Each number is 500 + 50 x the weight over the matrix's rms, rounded and kept within 0 to 999. Layers, rows and columns count from 0. Numbers have three digits each.

# layer 4 MLP gate, 704x256, rms 0.0587, rows 135-171, columns 0-127
499510483471389480604603445522464507572498397453581449441537513545546506489440500605487485456451449372396509593523431525604432499434508504489554400476459563394617484410489597577496529496506495470506524537591498494400486496464485585505525493436473545506461443479467505506526462503499447484495498449499441411537494509544558425491527486445450523527535575490473547521523414569536571530403
548505489561520490469456541546403518579440610465452503456596506570511442525469385417477461479461533463499566462586501419555537502497559513466500515457581491479491434565502483519508500487545553483565584495545543571463502555503530529561435595583528574471462565516486500453523464498491499507557532445453538477549557499461442531510518495541436470508484451565570530428652492472573525451456
423480521460506466478525517498554450430500516530479506450427539570504442411541394456526405480524411497477472493484515488568444515563512532560467523539483452458538468471518528494504386528530453517417515463456431494539494531492496509463530488524517453490503550446527477468517612547541523503482586523555457463533455366507517458562564446480569440540496487530397446572455475479355488505530
533435456550433501537471505489485447500502452498559513570546564464409481490414431489447534500473547470490427431617424503529471488520512498456570479508605477552524490457505444541557502554433484486447498513435438543513463633493516540500470550582535548438564498540517542461476520557483499463562504542445511443480498431477464460481411561506519530397486555461485453437548524528498437431490
493489548631489529556481462472523457541539541456448405512409510520562463593446494398585482494541421447543487426522519538531423514509542415398491551542481551503605510499574562419543495433477553504542637438528409536525513478588479474447443495397444544507573567457472552522517529524619491542479504481551499520494459396528399535498528548513490412487531532533477530479514481557495544436491
542499402447516577431490445489468506527472471505466426549519472505467413528555450409568484446523491465487590359506498541486478455631480475548453500482454526543535484463526572535476609550512519407553531435484464523612524524506487470448522474545501541487602490538431444498512440423444558557523516456481520410376456564517480554460513446581493458554461455600552487535458531500523547493457
466419518577464438499591517496515494569473576448483514493603530459521491545535514540515500526432529485478498565528498474573447485449492607358383494478422491437568482581409570473531507437546518444482477489589509532580416509494442522515536436558503485487623492495531513619484417448524590478471510499559519495521527435536559541503521490551430469545520554512524548533581529500526437462604
542487450489501527414496490516561532586484541604493547516504524452454574521541468559467455509606486436435438469561541515450515460619457429505517462510402550530566484461506523485492530491464488493553556465458463562581595556515545515642429528464460451543554493524464518527405489551511587530466508503471528474524417520402473561504491532538466595499495552481421441550486438447464469529477
531440590580425538540408447519531455603466498601478497542516584507453528489567517511488583407444435427499554490493544464494463468506606587608571456553562456572472468502372497567464538439499498417495536476443503462410439461514521564524467528479403477467472480465534546573517427462532496582462534531452371566580524411443514498438465420470460535453468603439443414453462456422478530486507
525521591424480564379451474416450402571429466488493581410532488544509464483588501441517483508466482467500454408626428579524546555557621464518488501549492502502549566541473475495542483568467474500552487552475474473487533570545504488504534484454477566504521479462583513543538433532528474529531510368483496477473451475441526510577492491427518481465486463452501472595403542536471504438631
443498518549541561526473560476461439582415516436534577524438542424530469460532458390536418556487454474515522537517478541567493526514453458484494504462438504504591392570533593619509556588491508499550533536547484595529506458561495585524501544427541482498615499497517475457577563516530513376458467511544517506482486512464385516501439457547482478539429438453527649505414436520427518393552
446432513446609481455541448498507480425454590512471562467554459546501403502528444450495522469621526481488515472533423531504441482512572507450466539506492512445586536455442482492571519526544394457523527476500511538524473531420482445488464510576471503378499503508531435467480504505495487466523535586539451396532559446496483442580540516467546553688471514463512575535557545501398431508487
521446556431515527590440509522535437512506547538467500479538537489485523484443462479491488522543467477522428453460540524567586457579457468516568514496387493592549542562458476477576495500600545465434444581516405482528496501540489382502515452495514537595503545512457540542455503466467531533353447544480521426535473520410424457470434584641517461519495551512443504573541493467502570433543
486491538507454460558458575480488554516430597412434531469473540463480464520496435529500491494540451512502419467439468559567524438467512508570454442450552521543527457509533550554563414620462509562516522476516455525559487546524441588534531583487468479477550578572494548452445504486476514540434491503509497446492524414400473504545485507562559443503548502555501621498500463466567511440475
500554502645466558482511542526473468481484495467482453497535473438549414535504485497481462483463440507552486516483530508446413503532587511516529516532459514517448471509501520583529585438429421491575474460487493439483414466503518500560458430584477478437514473401421565514525523548488450446531553515540476547498549527508434659433575475588458497542460515531559432514421435473520605548523
526532561515551404589550512492508520548589479504555454469525513522454510446466470501526475556493545435519492488509469496476556469542537508509492525392587424536515468550488473518525442474482467480624525533566492528482544557579540477533529409511463426539484440459416518440484515493507520545459481478515478436578454554351551496505531457494502509543482426516465455460491478582508465520515
421509493521462456437539512489486529554477534638527558465518497473470422502399442470477518457537508363470466574424595534503399508503512479451553497566457502507522454491556516568496461422510472553531512465491540611510512580509497517560498518538416496429507436527640482499469500550558507493429484620494486469512424471522470541436602575565549564529550475504457485519514430504536572519536
506538454446552437509523482541552573437521557495497484523429492458416494453481473539516612435446525495540540561492492499511493512395480512591513476451407600500484512499495590607512489526517477467490453449490495514486586555573526614524438474518526454461511481518480493539520472415596512421434439550503489488489432566503540415385414498530467504513456473562486534440465485510470503451487
513454502519505526520470492514436456516496524472523472580515538405523424494509486537463405516427566486544583567525522602483553483496477534475600551482402435517455493544543513524516553507517572518526653435470504441481463575606583570470471529426523544453543588544533425470528499506534474446491478572464559475440527478477494461440482536456475567501455599558457498302445505539493482492469
531452573474529587567464512487531484537505469548447484445458506443500522589571520457565513564453510517463469461512447535458430574579572579491461493428425461498579601560408504479438523561518499593509451514515488443448408513508428432523548478491475507532540523540467531477499564379559444507597517522453513526489491552503578550461514558572510403593591536569542514543456508585497550547559
535501526499526438497459530529504461510514527459524560577506510508461506457529444450477477462506505362438514456514492505561529401511484466530551497434491508467523481419439504523466528495575608415490454580392463482540471525530419535557482516497488555468487441481464426571506520538510486482534508520533583508531553514559435508519501458537383546572494511473363520557587548494411450479529
448439554448543472553559485512400488546523523514515449561559494541475502449534508404422451513506481533601459439518471415494538520382512576409579510450378439468602472565493539532578521479560479585548561507386503526516495508534487534508447554507445384569490537536432462459442486517512534471492600499501524448405489570470444416482500618502447505440547488534501470441455456534454544468451
552500526504535459475477536543520423533436500434390416507550499557527510441502486378464524572443501465463506530585451487555511469525496544451380391484488507432582483558530427560489555463505450402497546498439589467447556488610456458507448404507433523489451487533488512494521516468565566507452599419525392347605507450541533490504514537502507439530434554506518545449448533529494461570553
537420501446472443471524534439518487513494516562482500492530612458462485475527452422456522431480505472552421548456457515553520496518473540503551415468508471524612573464443505534410485575507544466453512483546477488529563493408489430424466531462505564476554545437453536466510504527508430506513531499427449411478455583532463490471503434465461447497469567561522547519496518494533467422534
438468426539568517599463457467521484518461505483553458445475513531540530494511477516469441499534456494454543460508467515454506522512479567501488549578453404434444507605511564553495477467556500477488480475529527548488488508546486560519441484527468421491438517491512519413408502426456475439521535451541423502479503555549560407416453518470450452461505565531522486566519496428596475536459
585570493516491481453493600598582510483394452597458622582449525474518452428520474416509479444574545508595534499575467491512467498588551454511516477461488478474506525417463439504515504508467469468375467552503484531574435503480512523530509494488522508418650464490524462537466468421517542406472503541440499490532510512532466499464505521501466533478569556543495520393541492544450514485465
511493543510432579546439454519505490499513470474540487497522443505520523417472472576577517454475509390471543541536530513523424405457569492464472508454418597503595466584513464522507497463614566487599504614586581479509457438602631507469469434519360541469512440508452507487496592462486434501510502489566487474506429508452526565449471429596494627483449496528508465542543476630557546538498
511546529546652522511550433440534481494529456372424521420515545488529463491484541531500423461453475477558461530438543494504478503515521454527525468478474462462503504524505556508628502498519412467536501464521441539510478582511500507472469508510408555548528574512537450521387520523503552453518546493533524463460494440584362419491522460435465524487532517568420437388512418515506489536447
470382446510461463478461501484419509495504596523429586479546487535447412508496480482451406462598456503486616489541468504573419512562416450446563478427498474501442552557496508528564454615464503418502474437448437448508436544490523496443472435500475518458505477486530511533582403474506566514518467479514545523429493476479439553503505590463479561439513400466552614451461548495568483497566
520482551519425537598457550428439560549531571542454549441558534465495573538575500531541577515448474453541573434424483442537501424574558501485498477561479451447582616556518587570475502481548597497600438444569535508569508549534555664520437535461435450557504471552576522393474486539542503551461514457504511499490471535495566494400542537499545487527524521463505614538515517417470445493548
509466548487487527569464547433473532453464424509544496489496464485484525587457464454570483562541524455503474507467464408463477585467464557523524417460446525476512536477429547479521604578475506497544476512447434537455417545435503567587473444524451468480587584483542496625479474560532566451402504489494451516512605488498489451512515577458486578520528600575479551486441429504416483390492
469421441520470535534516538500472471513508474458434520590392460487551435482499472520549438505522532496478504531561539530545462534458506494488551420409449547522465527520493426556387484468539485413484555532556459537511477477476435546503495411576506498464626450548514437545550468515529433493418462517534532472391533442507586573414514483510489493452495505560441440488519376460494552530558
448474577499517560466490501523494483508616574466503488484531521576542532494489430453497404550510554449474449531494423459575428544522458511506452560528486504541499449618443547476360513525382539463592499492449475520603491490504538494545439563462373437438505444507549560503535440520523514577534524574557431431505541468422421498453633418624474490533547393550471536438472388543549528523472
534465449442578579473495600570559512584465540559496431566416537499516487491562420526495511577543484490461469496372475439490532477462458490521471461452443462573577452465425491507472374469548616480475440486574530500605406497503413594436500529499425466565544543543521414494490464584565486430459541532583474431432616552537435547452461480439488435605558484547510489528474432480413462508571
487542431484566486427502462445384369474541481451480509503523479539441531526460543522455577416457512447475484529546543644609486536568546538411556418568464512445617438525430530537555516501516497545536539540491475482599548618558419530492501559509448509486587462526524542529477494459522495545576462459443516462489565451540419414530538464485458503469461500596507554491507446463489486498473
479462374569553491434616481495537453504401519489512518550484461472535530456584458451410556511455507496490514538472505460479453493499460506538557502508502459462498506505483525568442562564401475564480563534428530533493529560544450481597512466523510435519557488438538498519496420508543503494396555550511348485516574543554451488448503500514585559467491529489541472512539457444598619435466
552480627505569546543440544564561531537483511511451521453557552467488539514510553561483503536531552443491525505525490505475514607515479519518621429523440531472526493509488583490527450558560500546494556485590462499454545554505506532521467588531522487471516632483609550520518500530400560455406582459605494483517551510463472466519557467471560501426523464541488515477529361497514472533561
# layer 4 MLP up, 704x256, rms 0.0552, rows 135-170, columns 0-127
551580473442399528535526448507512378520501541502548539519463561448492515439519551538493436476481486486467483426453565536598466462525433436576544547496448551469489538449495552508480472479443394486477596479459589501532423566587544504525515435542523571437460521439495448489463521441486463447551403462513529492388491474529531513464528539546483619507415470490529521528489510465578471478571
545521475477513553434422576462504457456492524479433475481543591494435526496517372497444418461473539513545474423527510561529595447544583463458405519565533558432542441524505498492471380472500455483484530459451524604419522498568511441447577485575459487451512532538571475496484451493542510571602593492446463523516475521517347549528568512542465613571440590477477474525472513400569586454559
524431542556521583442412527464545521434612464498464592504486575446530513460456448566564520490487472526550501608488536530525575471507477491558507549483547510463456621578497543506517536501462496460552485466566459452470577548473547539518566524535488506450504591512450441445467480485512533543546532443555570537470571558581507505506461480480536542448538522460516565431458438456498487555588
384453548474530457459564515448553465433493505466386477497593544502580407474451538540492512510487551447508571497512591441522451446482461463511428480539530463479539481377485477564493617473482512485457423381485572492555469536547540634556468528597438562458515455506508511448418510582540503531521421542538597489506498546461395560477439574453533485546539461511491510521470566558518603510561
433509472588475580523433469555564456500528607479515544458559465526563506573444509499566507496495494546501421563464504573502549404542521500472401517523565455503530550488460556437553517500467490517471534459458428436492593504523534492459437449563503473536487640522471511545507498496443463407481625503470435461520422473555557516491520492495521555501468408510532552482489530417427510512495
526486522446440487482539463517563476459526412538453494520548464532552542559525493437501453618437533553419520419499512565436577507496494484512485442435503463503461456466491442567428528552560428486562523497558504494555469524512487465436478490607498540485525540501461468481486369449503594536527492419544559596406539493531409467462452498521527501469442440487481541455536615533437480479451
611436362537469511479505507526523484509531486456520522491512508474493542583417512593610556475523498423515442422511450382567510473403378479402472503513461466483489452536456489507551508493462508520512480502457507458487440484571507473529463512559532449522454597506553599445454537375512485494505556447529458543510519520475507491519520454474534449604483559528455468555561591448490532509562
500549534502483460454456458532442491431453433433536470448471574456410597596440443430459553420464462493487577470496523519510467448548513573500464544486493496490559540484509380429466445532529508460474577534527493548474546501446493450526542578457487501556449499527532427453498492483492454516620463448530448523570433462442533573551483469570535518479491468451445418377466476458393510483593
595452575412494462452517525496593525510458531515516531478485515590542551559493524436444412473497467538518476528592565533514566511460431516556515434440453453640470584430503426464496550537452481510501571472570476537487537503428480505494488509507503431432473573502414514506505459526522711491435451576474483461488555435572548554569442557520479591464529467502448509441535540534438436458499
568486530507472480519452473433492614499435478502580433505464452491547487515458585532501473483437462531495501432449483489486479621570442462554445409496458519458553454522488465481468506456530449601606508441590508526478479491567525474485480527503432475455491401487604528548543538496518446608477443461495490452472526475509570508472467541531520373578464549580535417480563520550541396543510
536460514542517538447386510425483499483461502499497468498591585420537472424554531539599431531500395538485520491536499493564486545457472489542474517444490417467494470504514564556461447579457612388485514437444503585587460446500510565461526534535470452534504509533486561593502570512503554523467504455456499507511596466481469427526561518499549492500502471393519539467431468530433501470566
557465416522460473527545521436486554515509426490423528507463570504645463491452512395552427542539463493480450485514575483627494539455597511512463456535466474463469510521573528538453506530501517505495526455535471469490545427400519497453511435494564567548507521498436430517547496514496430367446515536435490560497459420502529598423523435560593469537440558561562471517589537528508470507481
559517558485404484529492437509466513552489480569569470483470423444492557495437489497573510583490513451504493495532528469503623545582520536564462517382508509452536549535536492562466514591542498518430524433455478467521472504526525498508474489457562563512520542323360471519512580466562464573450457492431510444531508448484539458448458549469574492436486602440537483462542406621462549486523
617460452405516530464377457497523482488470585461481405543458508508516597467517528500512431483500427524442523449424486575610392474568512518520488471523535482482454580497484512548504479414573572479417478476581444547562500420482492540461473518524556473509552425440532461493427525542551512471421511487457463558496549504469443408505522564576454550515558515481459512495534557481471442496451
451489521537424526423469469572538448481488568475473471506517520425610405506523495471412530459462546551497579525503559497472535511427547441521534470494505508512514536511493414509454574497610491456618519431585474559487498487462506566530417532491480470498456458459428450493519517431574517472505515423579528489543425439556495506526484448462482468530529506563501461559526547490499430472497
580455582530465528503495440445489517435505546481500515509494437475594559498553445409418576471536524487461489464544587580374485595585512541552545540613485533518469486512531539534519403436473539471516415439507409507457443488527505490510506480540518529456502603545547534500489494477511571529486504431552575527506481529474527369404524536510544514434560530517591549481470490504488503591542
516579465494550508405420504547520467481417521488505518485488481437496503471412533379485507545541437496428461465552447537471483542562537433549481399404438511570432491550558479501547560564508496509423482594426540424498543471588486503501482540559520488432528567569506601439488584513429504544384521475493481489483555439508516528479531511490453520473450485521539539540428571485494437528564
594571543495463498551606609523475479490526428500513519546537568434575425522419444405455454576525400487479513606501513482425437438503420533508559473555485416518468513532464545558539500513521481599522615527462472528455533513447452503528444524428513556436445579532533443505564448504492443504464452571524439475441503484429588423438445449455535516575414552573461516506401435547500520564577
555521456534540482518509471551429577508415452547438596406495472537559538446502436502618478540443509528480515509471419362489491568429445537449531473467481475443453556531487477546469521567499500480415465421438509571455514532499499603537460533540529507630476564558559445525497515491497554507523579553483543471525568552486479548510519437588565483533605466453503547569471481491556525466548
360505532519525535440515545581452562531470492546532487459569466479567530499528426529480436474488440542499565536495487501531433497467539485588467515491580462533539492562431517639477503487495441541439539530531606591498476539477444455474612529565472560485478477525556514625442512550473525521490518510481506536533544453450533527447492415460477364421597524481467392537405496513407551546542
572456524473460414497422450472470539430569426532532468430484559476494478486595458485492559529495519476393535481506510558448501461547449470506441463422457459452510496454551506462592505509467456440440578485512512512522484528470542511538507585441508489479539553488451565488418461487400478491477447426450577570439633561440472384468507480474547488446576563461642682563514534463435409497514
558525497529398497517588435504605490495558482510465469582539490496474512589454537399516468543455471466535551444537493404505515540440407499445533498519502598508494593494415478432471464579399573493527389506592475479539390588443529409516502505508504483460525436454523481465591455548482486517483440553520543369492447448558522520566519455516500545495461449456421522505484465438495514520415
507461539565476561563538466504566575472515454417452503543556488545527569490447540471476497517502541485526499506394532562594507486534497474489535516549467668555485476589505538525542426518588456574525465555422457514490573500470419439551456619471455449549516433441567584496554516505415520369480453454519595525588446472511495519452511444570557545418506510528515473547499574528406460480455
514518562456498490485366515533504459557414556639544462486530611473430565529512517420446468560424507485453575415484568348514579494589503503560473475574403535493487544384482495523502485460596493547476478553504524536518478479533559553498450448462532528574553530487425549451529519550465443526514492510548539560450500519499446479499480472561520551483483417477473466523515519428429533515512
453468565398467517536457489532514581552538469397479404451613525452612483493510487467486457576482499476535520553506548511538510532439492533481518370493448478559487443419556411515485478532565526548537573473556423470507476537472510436492544527399473421426557496577540570494555516446567429539534430500554444469468588388581429404501549533475564482539595465518433496486475516538466525415503
496530498479541496549450484512505534553452520533367406522536401512521515448571529542578438443542494510504434530369399520617488560561583411489550458426575489502457438565553491551506475461405452489589548545491484473440557401503458460577414499521500528472537518444444465595562521472516595521440546540423459533529512469557479490515526521450406472573533456514508541488545495456529476446506
541551526442476496533469561470491448547500599491433532560431453558392458569525501516565462586484472476507444533565535500529484427513533538510483544572476489549439538384523542543515461540523478451500380469465506490539506365563416514497490517524468472482566454490517472471546581592591525501564501544505540574532533522569475433456523454538491477524467474429526466501562397522544543441498
440524497497479535477437528517500548514487498525522510386453550552512463525484531399527469518455564549527517452477593479448510517446451550585463568509463579639513497542541514485511533528414490474567528567554522518559534493554476485512396575517559475512520461507429506559552532441503515479538492538504583476465453554571558501487551454493505639568474521574466578435428444451408501538540
493512550462507359527531501485442514587438590536485499559520477566478420526555509615520501606511488595581552502470412464434478494572547423454513420411540508510477547486529488459514421518442526520475502469572580524545512521479513494519515509388451582518572516580526577495502468459508505531458567517471492540466506441489567601462378503506414533495392519432493495461484495548440447492465
486524401604497580528562438506482420494501477469500488489504535565503499506476558402454444586463459509527461455514474447406516584515501443458401548453500499579423497545485430410467505583475468488461548440435461531554431497542501503423506561539419473497592581473523468518437489493435529519481495496533532526502492500547519534556544595544527516560443540564406459487428525545512516478373
536570561553559498612486451517516473447521423580376501569506505412548458515458490473401603580537501519454440586515564564509535555453374530532484499436431448515521444483441486490567464445444335507471482481477509407584590488526563456473370500526459523438526400399473542560553490452559440528516496511441551490503511468528460463466489488510506479466456431453514556583503570499476488446482
531493442545474526491469596523446477404456510442539417543474533556444520469555496534480493467450463499520495444566515540489463451469493567459498523408545469537488403515544396510528488534592554518489608429540491517524432475593558491475450478519402475535591491552440474522469423495443526530559446492546472504569531583551443470445529461556476484417406537424598453518469579490543552479483
516477466474493475404504492515469507456545554468520590533477451521435499513510560570476479446488461483448613550479397565542492585438489523547558489547462550465496485466490508418554497461437479570452594544515446475513467486486531540596455540406563500520500434469582490477461508482438471510550545555486548450514526566435477518507514541424449518473516425579487499435484481423529472613509
533413454489433462514462501525530463456515474463509536589456467430438597612477515482550593484505535478517506501540432445512636449574395536490428533506459413475469498529407466561595450558497459510570442515529616569468398541502485461457524572523560509493568581521369504580507485506523533446456474463528476440542547493545515501532546495540509562529470540502498504520569570479542501467496
478511532447461442539510415514477520517513471483500480503545522466383487539472516505533531627452573500537399508573486413524553479446531556438528541459567489461417503448530433444525384475430431539523487552484466506587492559516448459425460435420538414597629542556524465496516453480485500512433546470478528484491564581522531459594555464465469444514474449471486551389448488508448525517574
509508479509522516606503467491478566491521454421468571374461473547455498456541452507503466456578559438475450431448556533397544408507496430486481614523613486476560515432540441499464466437515558447526495520500460502447535553591535432492436467477534521469457500479467460536503475494456505573546507456490528553455443537419558491499522454437430542482504553494501543510490550560498526581375
# layer 4 MLP down (transposed), 704x256, rms 0.0502, rows 135-170, columns 0-127
496557455659518491552458459470492488478554515564514422443528498522517479480584525446509530564483602583483581475468454482407424508532494480484445390528501524456504466475563373600495564521489482422479500437525424500495551481551498416484477521484524427538512483450528489528553465495490492587471489559595413512475450545443508561429504509495567549464493398449481464522402488505469520506449
494558535531553505514468453433599491407454397591427443527456485457496550505499537537513477521526436616521575511391488494479432571533409572515547562512413446525472507416548496483530498517493526495495521522551475427442502408466536485525569523459472519518553476490489503556495451523604553503387541454545489511575491531540427494472419494557486590509504484429385530546472517496441513532521
504516456467468433540530482559538461495452450462606567529564545455523468526520516437493565438463539406474531445563466550516508465494535419506489471459556526500464475489467488476471550569502496474456460604438577554447549552528491470428398428530540501568422537573566508528432462472508516436452455534533458465516564462521544546435467448504505489601558535448501482481498563473499492571534
528480468591577591481475542522500552533556455535466519527491400446556457442556553608505574609562543533519438515570436552492543427510410520489553473468491457485605583515546413523536510492510528434484574445560536462580494440601488541509625504568527511518501456482516527553587526548533520573484445423466451543472526435487527449585394459466429373500552540503557469417582503480539507419394
515417493584472475481515507372539447476537505497559465486478511555444531493528429360518451519543534570559449528492616511536522499544551471495482501477526508497574491502420521498546528530542520507412560481531450512576407543429466520506496420520500550456506483497547501461518484494406479508536476517454564547510442371496411596553499509426428459473444469480530551466522468549470500501504
458504558501521466510500512500565469549522539427548511363522550524449462508382488580491448536449575500638486509427613539524538500449480466525469473583524462559523501459533615518515508497524514551437470530497508448477472523638537527467504409540548366560550529545454533505491443424498578501508523468499471449461461512571488576581447538540540446417497494501479545487541583470512632514548
492587477525455532450510549480501455484514434537497586540544509499550455566549548451534436447491522489610536555569392509480549497454481429491550479422603523508415466430560500478542481508449535544555602522461492423487539535521405533440623529507470490537376419479452508453521561495462576468481578468379545559474381506578466482511493560470512401414539481545467576502422542463445549470506
544495449469450444547400471705487564449519465426432414507442452452505337485495523553555539483470491497527596512576523474501462526463531529480484492528410629447466540542466442483464491425418542558509540480602469452513531510393515532434493462473552503515576512516477558572463532540456518485553452551544542485520515614533452481522543581602464577492507534503552487455521528504484432533492
429461534454429429546538488550553523460598586459462488482492512522427535490521559510561482445423433531489386494501521536560546467493490464419473567500477555549558392467517404524530554492496546531525486469546511413640599529463467555513548521518588495572450483466490455501440570486524469517446505573508487519588505477482512466529552485480520468477487476584578527426533538409488621473538
426585506558506470455522431530601573474510548525408520442508548477494571438453431471489618596548443522449549548470484556486473471615428483526464459495562474474563487442556537471558511518541514544551554430484467462569553448515508458503497548467502499488506404532494451459476483498507530453473466602498496517469582533518570441456505513539525511417517577540545473487495550475471484382592
552517529490422446425457447382467529458523493487482437450579473587413454456500531541527487453496380543333489551500550527468470539484464529524457530476508447429505538512504512411543444453487466567469424465567541455532511516458672555484532497527554483497469551494477622417343524527445596533480474553458467549510567485526514504524547474506515440430512522467553504502529492531458563513446
558428467472486472510477467509499504403544548572417473474561546558493441549409469535490429573608538457513484460477534542525448608531472415558537521559380556502504488486561578609448476521501524503506578452562505494475563570512461494586443440514422475566556497537484451597652464441539428363491582503538531525575477487495541530506510413571526493480441552494482490542504433585474607466449
581394469569590491489520524597536442538527473505472417506454453428576400538484536425635499498442518561511486510421513541530526538470495606450453467499616470454464459473498403559512572465438503480534436450505477467404588505487513541490534528398526455565479530552566552599543500531506564509457489508547513509427500548486490531493483525545507564525504526592445517421575565565480500564502
414615548500399473511477514362496481537436522613511624444584494518578496600485477465551489514629537505543488506518477456455492523508528443492554547474439494407540557516475387480559526467484475461498497619545626463561544544507524503534496540392521470517483474508428474487543465458462522518587519520460519509548476537464592445496544555505455511477467470566581601574577493469507497471458
511542559537503461504550569391553503435423453494496466470369466503523503558489492480389529394522545568495476527480545465502528442519506630548552462503483545514426449359501567417475538510422496426578444516564533560558496483587504470581535445495463518525564496492455568508477543435429515509497485457451437495495472631458425612468538468577545458566480486543508526547441494548575580615480
489550462519407516449525510462534465495470533518554443456502555458429517610542551533519464539394486512468517497585507506537468511515481432546527403645449531574558484519497525497552460541499486524414514508599560531527569483526526482533475501519449445434571524532552568528586410528481532459519488459480438540438497519578566507534450496504536437503470480471509497489413522439537426397464
531565467547580503501453436429572434574425495540569552513556593432473459535567465417475494503541523516512449514483469519519440530544340442461541494560603442578440448494495460488560523507534451478375491472448499447550408484589487423552540466541493471473551439480568659569426542479514531562516464491545418447545490507443496533477524544465524524472498474538542513512574554433481467503572
525469473480586488536533575441480430489404495440589508545469489518523499503484544460556507547562591452567579486486430495544469511470530474564547494558463578507514525424541544567555531598507466504543504517480451503472581473509517458496540525480502564598598472391478439542562495507529523464484544495553549535580511506510490439472541465554488364547546528423463551450453415448491404474588
576432510477399408563523478517522530504482458570485442422489451533547427432536562458494456500565451441450497519417611471486570542525558394549512470510491545483554518499584591559489527507462538391461636472503500494457515579479501451445495484510505491514568493475491545566476553556465652461417548419465468483511481560452526451445560495508459514469501595504488554505460417433472477473565
472593559503557570522586455406529439524488453525484542492460495406510584539514423528549538459570553507451518542505502537497385470491541434447514550500487421473571504509570496371557519542461529506456477418467470443541526497546509407478487519348397570493530647480450458476569543478525449530536509532458528490531527511456494564490503559600556548491511486529534522561485564532611512459433
472493475516463431521483516481499433539449464373469317538475485562490471533560525492491458504523490375424563596463483523488490604523553479498437519540478532500428481571571524562498435450517455482524505484604480540529491441565526550523465401470484412427495578502541487504617520493462511420458452436543467516510452438460540580533596526514564514484508564377499514501462501568565432516478
521500460487599510521538584477461506508518468572503491519478526503507598308519419575455512541497487488491496522453433430586526560467536470421389444475445517546462501477500556566550500512509515479509528437446457494482459502554563482543457558417505426401493470510535401550504456479517511437484475568504550414484480490519508462451548532431414553460487449464425605454469498452445456477498
519588542549514516434477442464445480511475486534510458464509497589545564530526498504536433493573550438389565525523490509480489503451449434410506441496551521448455513493489388424574509428471519468521528477516523513500497533554504549515457414444418424499484430528428494495476394534484558511508541506520444547573462456545528480504415442548433419517562507446593578419543506562475480546487
533494477422590422476556495513481522599475527507436527527487506496603495597552514512499537376518458621520567530467450467529452472387497526407512475524450506522610455554438531543395503439385471495525554520508492468516454547420509472440588485534494476463435497456503483463585503545411518577458447483489522458554429468546520597505467498535507422485468439564471486521439426492492484464457
441598577554489451517484483572496506383443517529550415504502471560451618466476541548410454426518504478476534441537492459560503489563449583472500402437507451508452498465543513484486520492485465590501532462354529463521518481536483570495418501527491502470440527467501410508420508530509482495505581544525507569516433549438449441508511496518459468441469464479468415522502548436429633566473
536623446583453516458407541528437504407400452429496444490503453474508472509405514460537497571430473533532436462498495487524548429587460515439504551537553432495526496421445474467496566462571487483457474445486514575452531554465531455492537453378451435514490513537497415468464505566456539453528457493573485505628543584499450465528569508458501531500551506482486537456482498477448504549444
546544469513453556503514482720481601519433498437454525512558515510505467509632418590523530505492445501386583497519463491524485509450528470544522433507468447502543466527537490525472444531500591475572516510496560496502538470583553453486569465480519483579569532499569513462538505416551611461523518470552436525484510438451529398485547477482432496507510506478508455423454567579531421500373
485434492508460505476569458424463477486526581416499481529434493469500531472509580493547565528500453513512579494552477480568465508494388526456539575486501545401502528588496455449462487507430507574576442511469445494548541467432558392556460471501499548548495542530508588571472502498482440497466473486532506557443457463544459430489456506472458432540397454383509428412474471553447594549490
572583436447577455564441491495457553609518468527453455496456497460474528479470528546435547506530579488472449557503427522441625520464449563493431570531552480507522542466542527412550426489549540422481460504469459521537523556538440482466439514517516497573623529543523523523417575487439491492445488424573596565525524543495465465433591550639515491517569494519500531549412559588593556526397
420469614556492505419422496596629527581528519505446416456498498441535472467479572543501493566432609421422601474535568420515526489491479489494430496485503534570493459515584463518596567394537529418518550556428480445574449447526555594515482537493526502502514527480461498550433505464549493490430452437374440437557515487502535538540515535630496545435528508454456458496473477485604476448472
594468529543529537484482549480515518549486539524499516539487503440480510415461570513468387480510544540509528475546490554551489433481542490474512430493507403670547486525540541467419494551503498485517475505493511466533530641631581386468507524464493464472539526532553527478458470499485477575562496510615495531520482528479442474590443528514454447593504521559447434472424518505534515479465
480597457437537541534495511538498489459523522576516459514500499560451419532573497444483447491457549457575518472455512484464504536526414527572451541523550601502474490456489441454553498645455485502395453546446529504520511459546538357549541477455459400490513493492525491499510536518508480484461551594463453495523529565512477484582475485471534535480506420468551496485524433568578474505499
492611555525482554509494521606443633557498552459501550553513491446406465532525602593523497469537421528472567480562521465524526549554455425477498480494508556500563605485546522471542505487489430509502459532577522463535469509540559466497541513468515512477490597568469554532458443417498556438580502516557487415527499518532471477502503480578541490462535507515500472595496567467544440534482
431528525413506552560584499503494497441459450556598483541572473572535598465510442534421466414500586494477498375522455425536528538454534420518481574408392492514459475494479611454458577447539484485522551482383508457544493540520573503511468497507414562471596530492511418487501522473430514574628454530433504421478513537513619475464495505552496511528597468435488489492498439478391502505528
540416559474493515469602555568511593485458496584604455491447501506585396524522505467570525516555482531527520525447472461553559511523511457540603437469502491515486504491514541437523424455543542483487493442452396531491467554547579471447434453499499465527480660522482481502555596399464596511509521482593529556459434494517532504516482497470510458489464562423473524514399506537548406526562
457521550421575435496529528442498556578425518470495436588404544521444619437481486554514512455533477468542544586435423535477505478499479424420552469526483596555463548412483570565515526498392521431456526558435428531499504522490497560447496519557474485548576529449508560502425541556503570496498457563521555593568491481461526550562488528548442561433499445497471454485433524501618489466484